Weights of a small GPT-style language model, trained from scratch on English Wikipedia: width 160, capped logits.
Each number is 500 + 40 x the weight over its row's rms, rounded and kept within 0 to 999. Layers, rows and columns count from 0. Numbers have three digits each. The size before them is the row's rms in percent of the matrix's.

# down: layer 4 MLP down (transposed), 640x160, rms 0.0867, rows 137-218, columns 0-79
# up: layer 4 MLP up, 640x160, rms 0.112, rows 138-218, columns 0-79
down137 098:427487514573440460513454518498488532483536469460475447447479489516515503452414506509600481553450428514544521512448515493473472541619460585472514539528426511426501495505581585504499543454547489492503474462534487474461527455525557486449525473
up138 103:567473503554510506498523486472426549453593521564473502506461494470450523500497527482554509516523531407491564469483438505513481497426485516497591469444433520465481479496527452437503506478531479494479459512538537529482517497518479518605493558
down138 104:498505510446469537472520564527536552465484502521507497498492441487520452556429432481500562514548472564577490506549468531453473479458466449491486448464483475533476501561508545520481545519474504466398491551475515525514490525475519495489471531
up139 090:575485491558570493465565486470441549447525554559500445559461495512473529527498521511526428539523509470532539499440460491507480491469494497563504493492500487422462476494541500499481575389447515356496471523505430506518538505499474549554526539
down139 086:528440496556543516474506526458463593494573548540450462468459541505446481504501502456513491542462499479532457473442505426501468497520511536523518460518434506442436513478571448477507541389427514484447539530515542561548561521537443512548542505
up140 097:514505528550463501463553530490403523440532541607512420535429485515457481546537484473490506532481510522506526491501442444585481492450491458498544491505443533449470453507527419487517513480486521440498491519502468539483540586530438521504491555
down140 095:536554493516508515468580520532442561507522548511468462490504572538533561514476529465544560519521475449583520559525504482601550461533525561421442434467458536413459512491540430452456440532479463516497506538464533573532506517490418515545540506
up141 097:551516537541589500477534541439441587455540654584529500457412533493484539517434499514485469521468510497526497548488493461517505473432561522487507466514479492471418460522566440465490543468492514462445522508491465544526503518518436504506553577
down141 097:552494462488474489467561486516509465598493409460547495459446487475483492509495422501428583487422489449491476484523522505517431413468494503545460498434457564515577500519502523402501505496551539528529461476519533509469451559535455538520488536
up142 093:509474478536576563469568503443476530445489486536495506521489598425472485581503550480502461510558517514593540444516521511498476458489493502474479495484498529480464549455578539557500513410488483543482495561446493471503588592555492508575517463
down142 105:479452528536524506489501473546484466528460474486499464519493558515477521548479494500434486463534456533566508524468531563480521461529393519505460498478530514589479529551462531483406471608480460446537505515457443457456523587509467540549553466
up143 095:551472526584518459479574517471421523418547544563516438536429514491423533531489513527547511539490541462507517491491442450496475515440529497523568527460478545416430476474571473459512568507480514463513473475513480527514505520490464525510511518
down143 078:558418521503517506494475479535447519448527501465537404452469561503519534542510514460534415489450511518538510525551480462467521606510526473506468493557438473468472459505526346535478511533446561479517526506503574518567474480487524484493481455
up144 100:534483527501516503473503540483432506415516545606541458514412504519481488580494470499519465492478492498619535538529478475495499526440529460482472498495458501484454455491554448517520564492489516443540510455484505564532502517520465473509529516
down144 102:465473452538514466522490571499467563498490531527517443513463507482538545479462461488482455504451516500535395594522465493532503470491462447465493515559483508534511409556487459521480445457481514502504555583502440472550535524470521515534504490
up145 091:534519478530560487478544503466441526435598620583525444483466511483457534507498585513548472572484540437566479495464454455518494502451530485483534551491470531450420468502580449417507532480467533468497462497502476542502540498526482531528551527
down145 068:594533535465466535448478425575471595405531494514517468471504480492532512448477555453487467580559456571468496506456528497469495539437534526455473537466481509498505512475499446477533451511469508524485537494573540527490473479525542542587489464
up146 089:567497463553561489499533508444465549418548581582517513493421507526424533520492525531541439550459565457499504527469441482539483492436557518530518523483474517440392451491579469460480529491478527454470490529505505555502517461496486502542560557
down146 074:527526453543507549479568543533503550463525492571483485452346477516456579449458496491483402527490495559485509506476437447493488503499420511564501466487449541446529476530521431512505436433550502502515502500494470562500435512527547511486473550
up147 098:475504510502551461452491577452452530458505599596526541506440486494468528591496506512452463552413513491537497526508484439518451500458487449517523536515460526471425458521526480451490545440451540447478533521506495559532476535509508530493549525
down147 134:501523503478522513453500602530489566458445538522541439481469505483552467487459474507434469487478462479553462548541485533487486512483524527502458555564531487426491507549562412525526517478478454461417557555536497545519471443460505514400465482
up148 093:516556449574523456508563484414427572473558553556536425509494504501448553524496549536463443567508511468527588505482478434538506490469510497490561502488486499477425485490562488440498553488500526434505491504485543547507543474532533512511557577
down148 091:491425445490533463490556482397534520526549526493461438464559532525511519592511563493494467515534495483498588503452526527552454537492519518538513480520467472463444490515485499489483536526510486577484510471542543546480498584567482552487510549
up149 098:551521459567517485485577477466407521427563543576500480569433519522485559527524576487514489548490536441570531519500449456503479466443526490580588491495441531447432485489553449461505491489500513488508469529479499552544514530546473541501543553
down149 080:555488577524526472438520483471445533459480517519457454575525514551504462477507530478506417480501466596502519496447475548458442483461528465569552457484484518485497482424570454520523478550516472509466449575495499586507465476501475562483496593
up150 087:574590474517568443454551463398501507502561568554510527467468533450486558519489479522516497524468539465512532485447474533556544416469464494491458461523453595480512412517589531448502578418414460478530535535498506544544470498517455504574492549
down150 112:581467510526491499493536443421478595449524492575501483524488519461498504497424511451475480562424504489502516487498490473559535449439491441506541536508446542492486493465545510519455551411555524545518523490463543477539505528529481522567529512
up151 093:550489469541546501460531490450451559465562556586523475475463529469439526577466532490471511545442511495548555506448453451537489486436517525473502539485463561457470497497485505478493518473483524508492490523513518540496504455521452500515507556
down151 095:580522522457526479475553506442487511424560480459481553558502523532411563486520515506462499504525495494525476503520499464500455470472532488567561456484469496473449513520544509485502508480408486475547450469496509587515535484593477571588468490
up152 084:552568466480565538457501498462477557454502543562497467480476519463482508452457501513500473540483547480513515537423479434528470508451558472454478483525452586477475488554560396470514559417460497460498499539491511533500536479525432504564497506
down152 103:540540514550525496483551538508468580443559508517503452511405500558511472451431463504488455552477510450548518484499484451511521486459466473498494490457408527414554511508526396446496525381513580478506521514521490582483506514581480475540527459
up153 101:559447507557511492506541531453454521464530539562483442506446559459467490540453556481546498599519536506520522519495485473540455462440517490555544543524440511432458483508599397502446545454475515460476485542486503511518582532555432507511579537
down153 094:455512539509504499505472521474428587449508519449532457495490491484544429576404552501533455561473525545488483496524412524470559531466490443498517461443427485513544471470521506457529530440584587516475487505450473526526523532526463492467547510
up154 115:524538561544532517420566461459466535482488592521528495422481508450448508551548484519551485511506549514569500517475441495550435476509496491523478517549483546449457413559558467500485564492403498422484513489489436516579576463562406512566541549
down154 109:518462448472414490466479504540531415475503513440529494601531432519456561478530483514476513489488533538445538495488511429494510502509534491515561516451495459533520514478441533514524547465613507490502497515505525445396513474436489564490446472
up155 105:522519489571555488499531537493442519465543531526497423555465552496463535540559498490522540538503517504521526479512449479592488489460526522493523509511478500452392486498574438504490535500472460483481493552488497533480521599514492469495512571
down155 103:574522557495509488490558534466492500487541497445470498499532535534496480488471534501487533559445478453524465536488562515554555508459535492470446474500485548416421518497574369493511534539609541522494486549491533561470441492511455505494518538
up156 097:544528494492531435450531525484406553471554545527579418477417468494513508519438479519558445541465487452550471569474487493521448516455557475523463548456463500464466473545566528503462535475488539449480473502480421556518503490526427554450522551
down156 088:565526449432487436507551497589459523523495509522557470456425538483467536466468480524488454526429493497494512466504489445581548522492530513432463548544466513474466466566476504450504584465553507497430523437489410485551527551535476481478523511
up157 144:543545434535472520517499538467516578466510518493491529451519501465443510464490477539473468564505526502450500502477481412438543510459541493446531456483503483468425464472522412470522609392514531502429487534485554490501507490539534501555516553
down157 201:490489481478525583492519528507509535515457513519499565504490487481445502467544503490561462543400522425440516542483473478484537411399470507473555561527544497500469477471481441449409465446497474512430518529513471512442519562527494494492563502
up158 096:569513467579547480457554510469420541417554575579520463495440524502464572526489538504503480554477536440538552518460449460510509506444519468536547500483439506415431490485559456447493541467496521460491487523500487560505535489508474543521527554
down158 048:509479466574545427523499543440520499491547513536436438543515515431492486508493468470552467525456513429518453583483484491491476533487475478479544476563499462458446498515448436502544553537544451517451543579550408578555621553538526567499509507
up159 101:533523476545458480516562489438421518472572523522514410554456540515442520501504548496508524529510516469489520505495435422505491454452501488469560526519498559444445489480534479463512540473531496483495476513476540571482537529520452570532535563
down159 095:513501536471551479461605493485481479488495525471531525551486490485473490462427551530546486522542513447524627568473481554527546445536450445485505497509499523457520508457497496479488564454483454517516493535439515499505506519520463492530530528
up160 089:558472472570560504470531532478432588391540563547516493463397551492497527510480521502525490574453554454569511511494399451489475514448520473527534519465462472427462476505554448447453535461508503447464455526528473556511549499520473520512513525
down160 067:487517520497566532462539441541501543416504514598448484519424544441504436490493534448493540489507468481519470541534454564540401442451484504558491495481546438501462476510521435501427478508556517482468434545514521548488567518513523503493531499
up161 091:573517497555511467494564523475442558439573575592534456514426513529463529553489522510501485563483518436520500503467455435556471491454514454516572512493438518420460455472567450459468537450483533475477469494518514559514500480514464525523540555
down161 068:568419499494527524506518508512409529491523572574506482448483599447479453502470521480450517558437511519504435532510482500580486524559597435477443520566540567505480376532503472507510500477523575498432504513492478502541535545512515508502506456
up162 098:530522478565526484500551505473444596405561497557527443495435516515485509522521510506537507576491528452510535524485446421532509517462512533460520514492483539461413449448551478446505564465513509476483508531523550541457514470517463500581474564
down162 094:564478465517522468482577554444487496415604524540554510542432488522374533490507516500468491545498542513468514499481503493463480497492519509469493464533436576475473412498513468466521537485500496480537515520531554573473422440520444498608521571
up163 088:532480507522522505481509499435466534401578551557547500525458547550476510541442515502534432538445513462570534516539480388481514528472508464541546487465478511469438425520580468479499556504451473463516479527509526546496491473528486513524519522
down163 087:522459446572507483394620551480485532501561532505535454540440534520518520444472583464525497524495534505573558558482499487459479546485504445595523500485484509447495513505496402496496544441490479483518442516470463527513483495496499545491439434
up164 094:546510500595583520435541519502396509457585569553517488486460535528421512495491573495539465549504505439567468500448445465509503488441476492506527502476456496472468528477531478432485528463432515488480469485510482578522515484537480515519560531
down164 085:517466397528578511540459515490485535435487534555514479471510502543424543493455533509502637529567437510554484541472505547458489550529578508517464482429421540426473497480545516459484470479523500505490486475485464522451517455486504606523447469
up165 083:506573495500614501488509508450485567452515547609535530495448537495486509453461491532499364528437524476579436524473469499504556504449564460510509470502449506487499439523533461483520557435474504437437513486491505557498511455595498506509480495
down165 112:540512550526610490470554497498488582443529482506506524448445524544531478477411509435473445544431478492579510457495507441485490495465473477513459510538426554482501501490540435469475512440494503431502527518527518570486509533521490519552519493
up166 143:488581545532577479499509498477466524497563574507490508463463531497510494531459509488483514565474518465505450441533484464521468517469572449542506506507448498512394479523468400480479542461493557522448492487491419517547492551533409557538568485
down166 164:471521578543522513508510505513475507545517550478499515449452484557519447505435431483441478531377504476498514468454506397517482516492502506516473486467533508536490463526427503524468592414451584535489512541501456533554401528525455489487567503
up167 099:457539465556465531499586525410458549415593517532480430552514505475498498533520590469532526510494520490584457508504474488525447464491530500509588521531421477432448499560534433438475531492460488500535450525509502512515549557528487546517560562
down167 108:510462504558409501488559540409439532486560518527525486503469489506605530540472580493507493615523517562575540496452558450542527469435466429511505465544454510498452483495479460492501498549503571449515567492532520521457430497536458532532539547
up168 095:566494509552556509483553545453475547394527579589506497489452516477475565534469524497519450554479492499563530510459470493529519493446558491527497460487451499454406441496588487473486506450428498447488532485506482531517509494518437515527513578
down168 084:504543530492516465519496483464506569453475519498473447485456535467528491515506541453410522576446529580499532488485503465508541459453621444558564451497479546462442446514519521477476509549449414512526535450545503487450432470559496518489480521
up169 097:534518473544575474464557504470471515367527533588519454507446526484465526526457543510550482542487543471581532504505441484504505506430524522521531520478416497458452515489553456446476559493466532461510480539498522534473537511508463517518515525
down169 082:539514481557533533476524508482477567410575523548469434535460536470505448454491504462436601576489464479465484450489494458480465486479580572508515452462481557469475503529491490513510493503551503505554508461527519547446495459471510565646521515
up170 110:549594480502510504514452526521468493492517586479558456493524521478492550470542559504507546559546495461550466478441495476483539526479464464560473495474446548473362512468549486481517522469449460467409436532487468573530550488471515555538512561
down170 122:507570486458499526498524563506504520531517533439524476544543502502488514447425531529497495484538506517574474452400529511516504515520505532487554481448469493576415512529543512484565550497582470514475504491549523532481528509494498471518474543
up171 101:505541524531516475469502523431451540428543572505561497494450515446485590549433550523522486537490521433483518522459471455559447501474501465531527489517463503498433495520499480478504575461440527424464504506471479521552535568541449563583515523
down171 087:483490492472571534472467447500461521577534523460468597532470545527505536549445502508566476509551487465466546476350517540506519471491544530424537504523447446539480559522541518503450511470505538529455523468469489407498509533495466504544562463
up172 088:539516511536554475463506521468455527450552604586569453482469528515449549501445536522476476565451557456551485579455431449539509513474526517568485523498474483450425446501540462433491511466452543468445515513497474541523495494482479485535516544
down172 079:451485451527507491466567521527509549544509492584510398539553550498488481479508514463469533567487485521555511473478535465476473532548497431610479482523495481520442465453523449521591512444472562434452506524528512517460492504530531516508529500
up173 099:467562565533610542484510452486422531479526501590503507441475532447460508546474501475477512523514512500579564425542488477490495505443470468535536565532450474528484542463486488524451475416507473510498498491485461504510577531589522519535603485
down173 112:489433615469604479565474538520488457553519488573514531462457481499476501429522474488511529460519500489547563498553476455560551431534463496537457493451503506494454408535540454510547482405452454502475431564476506528547499482479502534518542498
up174 118:512550475595484445506522540461508491473577502523516423502507567519431450544404576463498560525480502472496475469502492464552483461470514521496582567539487530443451470466529503486497484489404522501541496499493472538513545463511496510453536570
down174 135:500596460559480479462446495485533443495511445537574455504539512511499458526464562499573451545490500500508426491457572522431527487479538522471507545483489557458505462517449508463495473502464557476555505531513555510505557479499508557396579508
up175 122:509579498635540487449582474454475525413525476575515521506464528490483576505544582506514494522500524463529581453528440474508543500461480480557536461447463554470463464470515501489519487470527504480551448515507482517514539498533503507575529550
down175 146:455539485507498474477523517446483490515483546535501494492494535477522517455493519520497519444442461527530466561478507546489511500491480502441499485525547514533518459554466428498426518499495455532467515532502461487516493499493477464447475501
up176 096:526496528547552496463514491422461546407522592586518494476447506522465522546502552516557431559498515475563525520470459488496497536425566511509536495513468467452442481474584450473485563443501499425489480528493482538529535463529445524548572527
down176 083:536578527528488498487548568483472527484551518510536516468483463507467438486533536452488560584416504508548420513479539509508539458453510577561519488498467519558468480487460530412471474468433545541534465481535478527492458388554513453525535486
up177 100:521521464535553491505530499465434510439531620555538494485427495481455558526497520537518469525457532444523463519483433482531470510477551498574534525535510530438405397519556497410519565461452509479480520472502510540511499437496529517530531529
down177 100:478532558524599486402557407451516551519492575543517499479460471458436526464497514532570474563477449492499433511513525467462461497566515503507467499568489554462558459537546487553501504445465484507505552474516461613498510511542493497604495557
up178 061:538558477555525470484550570496408565412594486530553462501397525510525546499464544519515468517528606434518503462520401454489532513426530480521555491473492499457450516425541535468440504492494538481491410501444499558519554480491482543519506500
down178 072:487470512489460494534479440439514457527463576509490499510554485519514504513478502516530515538466465513497493512531528528482481506513473499503480484494503490548480487521478545507527486519490465514514558511526500470529440515504535467514515534
up179 098:531543487549510397519593478485516500408474553562531444444430493512520519556476576476509451545487520484625521507540459459557543514470492533541539535511457509510507469492527402479445510536465560524461513485518459552531517492506490554440591462
down179 106:498610518585574479519517454540502419496414575530503480558492484482544506563524514525496518492518516533439579487508515490535544467522496575465498518499443469449484391544485451479535523543474529543487546526490481524497532507506548420475522471
up180 117:539569530588534447461512495430449500446566482527469491548485494527505537548487618511542451539501514473506504458521470499545559526469495495572593508436449506500501465492503508442489525472539501523536460504494523510519470561556487544505555506
down180 122:463549478535494524478495482460514554502508530513509525526488530499545548486462561500514509496466490538496464537504518536538478530476442542481502452525544529551535524559496458491400517467426502527477489531449485439547423518478540469497539480
up181 107:531455535579499526485586521491466524425563482556496487531510538479462509526515433495509551476546562509537492511485454497616499490472451511482584459495441523490474405436516578475515458518546462538512494477499512519500497496573470453497547577
down181 128:545513484487404522510501526488485548493599496441524532537442514517537477492475462545513576487484593530517479547478578630488535491502448473471470514529509475490563539464460526472519498550555503489483483432486482476494531521565510489545500481
up182 092:554497511554530467507549521440426489389560552579535482501470506554438517519479559505542462550477539434547480528482451430518488514436488470525543508447433522465463475475559477425515529433523500442523456513515498580500559466503481533515544506
down182 080:518489517573616544427574461431463535372496529563517415498484484512441487454524537506564495536571540428545468492522464470442488550513476516516493477510536586490425499482532445475481462489519450487469476516480475462485566499478451509556517488
up183 093:530502454532593474473531523472465540448517624553537507467421474474502531510485498548511445532487550489554518561481445456515454493447522456517521506503469453465441478464552445481464582452422529477445460516499504529516544493541479495539532531
down183 073:494518468533454462519544557543484508479566552501557432528416428469480492479451496515417454506418496501537426524565445456471458529517451461510488540431484401492525557490528498477467534475463600480385502524450557487508498477514511454538440467
up184 091:583498509554537515385530515488486499451532567580562468506439483493461536555479514503547437549459490457521500507433446469521498545412507422553540485483451502429449435485534455492535531463433504440472486549504531551489543489557478491546521546
down184 080:579491472555542525497516579493448592479562515485487522462544554527542449542546462473493498527488482455544557512556482509527448557486474503460555527497580491461514439459527458507497549432447472485442496513496544521546535519527464511537472456
up185 092:535505510591549513476524502454451511439523575570541491483440508524446558546483559549532436563460551433523521530479442460537477532435519478562574507472476513440423454475547459449472544449472541455497487508487500534532537491522477523514539507
down185 077:459496468574519504427541485488520605469572551565496407435441477515467512523476579508474524602451541534482514521502499431449469466452489497523466536560523527421452486464537450434488564522485535423542512527500471544524544459433490530474515544
up186 098:593524438521502508463537485479384510436537549538527476580468493506419513503473527504553450563452511411468474503419441500507468470409528480532567500471513546425439464501535514413519528464441556464514476531517522565494491525533465499543513550
down186 096:516547540513546502447487542506430497437580511568492437482437503497441492425481513479533489547505524411508491442489468539551493497445482549462533565468498515447491458476518501447500577499432482496511509547528508474528504483595443530542482525
up187 104:476440539521594496496589539465466509516529511599495573477460549470508505610484559499522519505456479511564525496539495522430516518496510508450509492571491524447463488513560418447451525458474435480488513502485465535474617483524437484495524555
down187 114:419521507491531596485493470526497508551472430551456551550461417448475446522533482484539491527479458499497532436445504470518548545493531450455550566542511464476470476526482526545460475509542476520480428449553461497460542475497466482496499465
up188 086:529494500553555502465525482451417540452533578625547456511447478513432545499529544501527476566444508470561492516442461431568494493478514470510516503491459528474468507483554474474488509455478523418487473524506480537576530531516444536517549530
down188 066:507511487515487495461550510480571616508510484554502507479558482543540473443528537497525506533468497463565524488479522571465587522447462530521496413467430498419479546438610528416538508508554514474477515469554488486490537514514524546447475418
up189 088:532465480540586470470515500446433528433543570578539514498396494515455496562501493511537506533473515467504505547485441481543468513425521510438507513518462569454432418507540485500512524491523527470478458504521515583525486446516491464499508585
down189 099:509454468515571511483514568528474545499519507490571472519460458506474536479443453504477498538509501480512473511485503506497407550485515469459476502454492580486424514489489456506486520482540458473450509550523469544483528512480467541521477593
up190 100:484557480586556509436519457489422508422530542554482480537462530494457535581535590526513500547458533469569531469508437447498453510477562522525558453484452480429451507481531459480482523495444476533564463523509471497491537502501515557544500516
down190 119:551559581584501532446558486475508520396574502510494470570505565497469468510511581460502481583479521496501522542483514457532497514464518506544514477508447544467430503498549423446475483501497564476545497499492510543545536428535471567535555527
up191 097:535524485563531431476570475471469570443510586559521443501444495483472544523451566503490427544479531511504514495457468476547491543458542526560551489467447486426440477527581453478485563458437505415518515519487500534499530487521468553508533522
down191 077:446510518562523501414606460430505526510474537552473391528501530494493473439490477486508472530449513487501510504482510467504527476543525511533495540544520565481518474510528499480464523463437505505430483519486462504479570471505509493474503538
up192 114:520514529515603532430575494414412568493506536560544492542474537510441537513437507518524409540491494506574564538501500460522499462447493493469538438497456467515527510550499468486477522478504480410480511536494497447559520533484484475555523527
down192 112:499637432445500453487485444475461553458481502460484443529521451525506460542482472522489447557543442488523515533512493497419457455478486476481608465358509526492468521533486526478533582475479541513501520478494506501536452500500555557557525453
up193 109:549518530568565505459551495465433558373535561555503512491468509506461507523479514505531431536503527498599463485489470472497482476436460513529523494488473488458444468491532467430463598470435539436506480546499466557567491530523468520530512516
down193 095:560521508520535482435504476481472557482539465482537528424453500509576471538475529464541435586449484528492520461513488527505455502426440483549504499499514487461468451536498483477496551510458519479541502447527495554548507484531508564517555524
up194 093:545444453592554491533534492441492525464522538557527501527444531527441573526471529529563444557492530424514579499479451475521547500447506467490581490466496509473482435464548522428498541435503488454456474538505459518516563481529489469575515487
down194 096:495521488571581484498573569454491604487563458482539485533438496430489502481444482482487483559469470508545505503477478523499478466492514497498473486536498478471478501527499508468473536450526505468455495538509490546505484460521439472631498513
up195 106:572540472533513434512554531439455514445562546563504452514454483533500530550506565511471452531494482469527501487494473450489486475455536490559526555493465517441427456517567464422489554478450495395494476568483495525513549516497486522512570516
down195 086:492506455482522507496590460544506534495503489488496514522544534472488484526536481528521441584524554483470436493391504474482581466490511561536573506473512510513552546464460520495478526493417530390502433486592464544521589527538475464592535463
up196 118:505500467547524436432580470496464560484544522547505426428469553498488489573512480522468521500500535473502519556527500426565461455418538553473532491489474565488397493500481430437511574504441515423488492491503556490528562505511471553528502518
down196 138:520445515526515495442439500490463532498554551473471408467479565460470499526522468506505537484534455475507527565537573475523436475519550573454440449429474569469476480531447435515523546462490564426427471444509529515525493498467490520511505547
up197 093:510527529549558476468528446440473547431527547513505462512449508522417544510489554526556470548442522428546501487517458432461482548451567487538520512455473480479425477505536483488522559470443510436493511545518501518481512488539491604539514511
down197 086:475593490519527531487566446524578501521492444566435538510483513497385528435466445507534532568411509528574479482479522422463492542553476484592496492562459432522541544428483558508513474448536521463521471466512597497491492487559490527535540486
up198 097:579491500510570528481530553479472540420507535569546525481451571538469507499504492494518438521490524492603496540522471457547495517494520485504491483535488477488414466475539473437472549476438485424456509525504464569530474568512505464508507514
down198 104:533514514509533486463527526564471545479475478526586440488471490543547468474437457489467521578517486495593419485504489495540483493513484486483441530491425480527502427507613428429523507446491523418466525549488462595479507491524558485509560433
up199 061:515573480558513476514568515501404506448566497515576457479438507462490532512427540563477538517547638413524484442512409474497516512478512458509564524467536520477490507433506535470431506517493544453458427500401512502531520476515480522520532511
down199 076:513465518497482487516463470442517506516493560521476510520523497521516498516478489455504491586456423515505505533523563514483471483473482511536486466468458496505465474491486512496538485494503482529529569494569519501506456509499541480507491523
up200 098:521484494557515519419548504466397509476527517538527479494431535535416549543567526525518465528445503481525507570499475427484460514447568502473554493489461576485418486471521474436498516478447500468492484547489545533470515498463487536561471540
down200 087:567492453543575572530510500532509572508563455501490536508488491463505537501492497544537487501463602449459498449484447483482495593409546554556553466507467465361508563468515442471511474492426446496461464569507534474483503459543530458571442492
up201 113:543519485500542495430510545492507565503542500519533556482469553415537528563545465491523369499518492456530491474560501454510461496521535481470512451541513548463484475522513498547452566523512454540487493508478493528489526459556482497609481548
down201 134:495559526524478518478555535510521558535530511563530491506438543470513527526566504469526448486555487536541520522464543442446452506512507473435483443544495528466441499549532452576504526469460410500539409495474468546499545504531475583558494520
up202 092:534508499550558479484523514466446547441552617585525487480451488503496562548506545522555486560449517454534506495459451480500492523456523501477543485468450523448441469492543448463464518442442507490481449474530461561535510483523455560511501575
down202 077:539509527499461492484602502519485536490525538494519506441459577476458496501446536504444443504466533467588522487499503405424538544453510541506531519449462591484510477485491446512483498497509524500486488500545509508541520454475459520535460448
up203 133:575522535562550484480591499432423553433523505578493474538426514501475525518477538505549484513525524477505507532493447498536499455451520505530588452494395493489466466487521463478494548486560465504538467527493494544508530476545421547523525517
down203 137:439501542460509573588490476501594541496455472488458446548499477542493524402534510488517496442504403590468451532507503558585486443500461518460498528554530506591490510546473473571466463473455394606428495520524479471465557482491498483526487480
up204 123:579474483559474436523489512445440519491564569553503440479487512467532543535474530516551532548427516463487564542528505507494485529501560501471582523502460531459482427526491519446499612451458533493498500567500485517522469541499438465510464533
down204 137:499421577577541512508436493502475564448499471545463548456517507493453534544439476502528492543451465508556521558577528481501526564527578511500530488428507530475408506513525508506445568448489471474462484505490456516505517528498555452506534522
up205 096:478534521482553506444477469461478566491483499584490541526490525456498487522437531523478437535467499525623495451499498470535550478469459426507512496512432465532519521527545489522494514445518556450487547499492518503525521552561495471507668502
down205 114:489458488458524537512495478509528466501500460402497499533517501475464471550569535499556517460532518502440483532565514591551480512557502524534476508508582570581524470520438511476478496659448359513517499406459428495497482522492491508532468556
up206 092:521537544537549499445537554474459560431538555558517427480416510504501507522482533498491517528449521503552555557504456492533522484443549492541531528522487490445414503493525407498471534505475493483459501520522474545509479477497466530520474578
down206 080:545547537537469546480543594499479592509562476493513497515463488532500492534514559464459458545489464497507454496505515449496454569451487473522433515553545422480479527539496485546529549528472482485452457485494448446516516514456506540491527543
up207 087:537497512540534483472546503406458562396526517579500495530459543528416523515495529504501463551510527479545504503447466468479510491456444490504525497491474513465412465489583434512486511468482481422512529561509481561569539550485510486554510561
down207 082:534514551556538447480552492447519527441555510506488382577472499529475523529434596513499495555560579487515529468408488491502515483468517525526544463504482552455455517479573436460515533426483466484489506513473594514437540497537466546519592528
up208 094:553439442575567538524544491455381480450541535538482482563428503528447556497519564503540427549516513398523531495481464466498484493441505500508556477496483530474459477498524484431522594429487471445491486508498482543531558509572514492570552522
down208 090:590558450571581457467506527468513514444577488476506417536478499485460503500489425497535464550494458451523499543448530446480447504506485516535518527482521499476427446525510411489515614428507495472469470548513463469533513444518507490506456477
up209 105:541581477558500458483533492464487523442582506523512421536478515529504550576437534508472547560497552450548535416493433458507528517438515465472567450450494551450465467474531512453488513508504508527588495476506574510504474501494529511567565550
down209 129:516546488538499475468573443513487543518534490517521491482492529442593478463492528453474518541514486499585500547490506417518503496461479487476525480544449494485542505495428436521486518493451503475502512531478460523544472513502496535483506505
up210 092:562512473586545483492547528476454597419535561547536485491430508497477537505486556485543436560511533484520542532483450498512483497439512481476541484444441506437435495513539467413473541468507465463479493520499510559496499481567485515564497521
down210 071:524447528451570549435483459475540552494438508438497558448511562521520505501435491474481435525496484525522541472499530451473555455459402490507510503448471487467492480502456441512504574532495500535484520502498554587493564569499512475490422502
up211 099:561486466538537470480560507467432550417551553555520449516430532532431553524492546504503474562471527440517496517440452456532509493429510522495546506482448510434438473510571459437488575417450506455498485500507468562533518486514467510527537523
down211 061:505463495560511465421531514454497485412546523570460449521514431503479530524493527497545514551522528474554552556536509507436488477493564466442479555483527573455469449558443492470517500459551500486523505459530459533541553533483512465508543494
up212 088:563537487569565464488553503469443533445555550553516481483427523520459543565475533494496469564461520460577491509510451449486503498435553518570551504447450522458444464480555458418500556480504505442485467514502483562521524461529459537512556508
down212 062:491498480606549497447608441490514555474567446514541440507493554462480586476516490468535482496487501476531533498505459466477382521467531514561518529519462505436512448477507515559573518456524497451493487501516496572419535522560494571548479542
up213 097:544475470535530499488526556471426542469564575579504490554468514512434525532513521524510480542427538460534523490467426481561498507458489450519574509491452463460425475480547478466465544468478548475442500482491521553514535526515475489503530576
down213 077:458621519471541412476494543469528523509504539489488540578531480520567508476512541548492452549466514523509514438463494536462455459488458518572486476446453457508450507555580493450480540430526474510517418434469489524551487486580507507492548498
up214 079:510507505524556485471512501459486550465475529551545465488423510503458491510486482492494404548448519479578474612501471363494491580471557469511498508520487523463498474535532413456503561434455547421522495544480448540527540473469481521512473462
down214 108:494541545536522503510554552507473588473549524565539463448459464527573488445422474503461493516451498459532509585538477441480481519444530523436538495493519510456518496532512421482480567435500545415452531599517469520499519492417486494488472473
up215 095:501460437505536520470526521440450504423532558575541455527449572506457483490489564538469473522439551461540519530514445436575498483461553486526511515528478497447443465523562451458509536468515527510479519526484536558521557520538487497512511530
down215 089:547498535543539446451492554429506564513500532513546465498457481505496518488431541490545443529394457425600475539464539478561443468495481489524513462469486571465515485611517434457485550439504465497516544542493467580496529493581450514509509563
up216 097:538454446592527505497563508466453537444533535574493434543434490532482539500517572487520471523473512450505481564474451484538432524403535482566545567497409459380452476554511440438499499448453490499486500573505497556543539496463491537507506565
down216 108:555566465474516498470535552493524539492515469547486482517443466527476481486540539471498584563466534514548553510455483447535463440452572452507553523522496543464461554466527431419505539510545525507544519534502529536522452437479456536538445488
up217 106:480569548554551462410524497507467516500581588491493491510472479468534498582514578528520439546419510522547478468516490469496496541475513523502512465447425456523455533441468439447447479518431563510506520480476562508486502491570425561523550472
down217 123:536584491541508476489529503465515485535555549449525505553532522454496470540456536515441421512467489534558470529471514414473468493558474534462554499486499500536442500470521523428516492500453523527550561502472504508544448549531517475569528455
up218 089:550516457590581516450551499479466524420534550584516493487445547539487564551503518515533480585503559474517557526489459498549501504406503469531526484475455545472389466483536425486474522424481476488447492541502496532508494501489455481533503573
down218 078:521527524515595459501516498466485524476536566490503528430392537493487461485460608502487491511515506534441499496462478441568453495484490538510466492521489482528469494497539494433503533442518522483428493569539497541452449518529574504535527482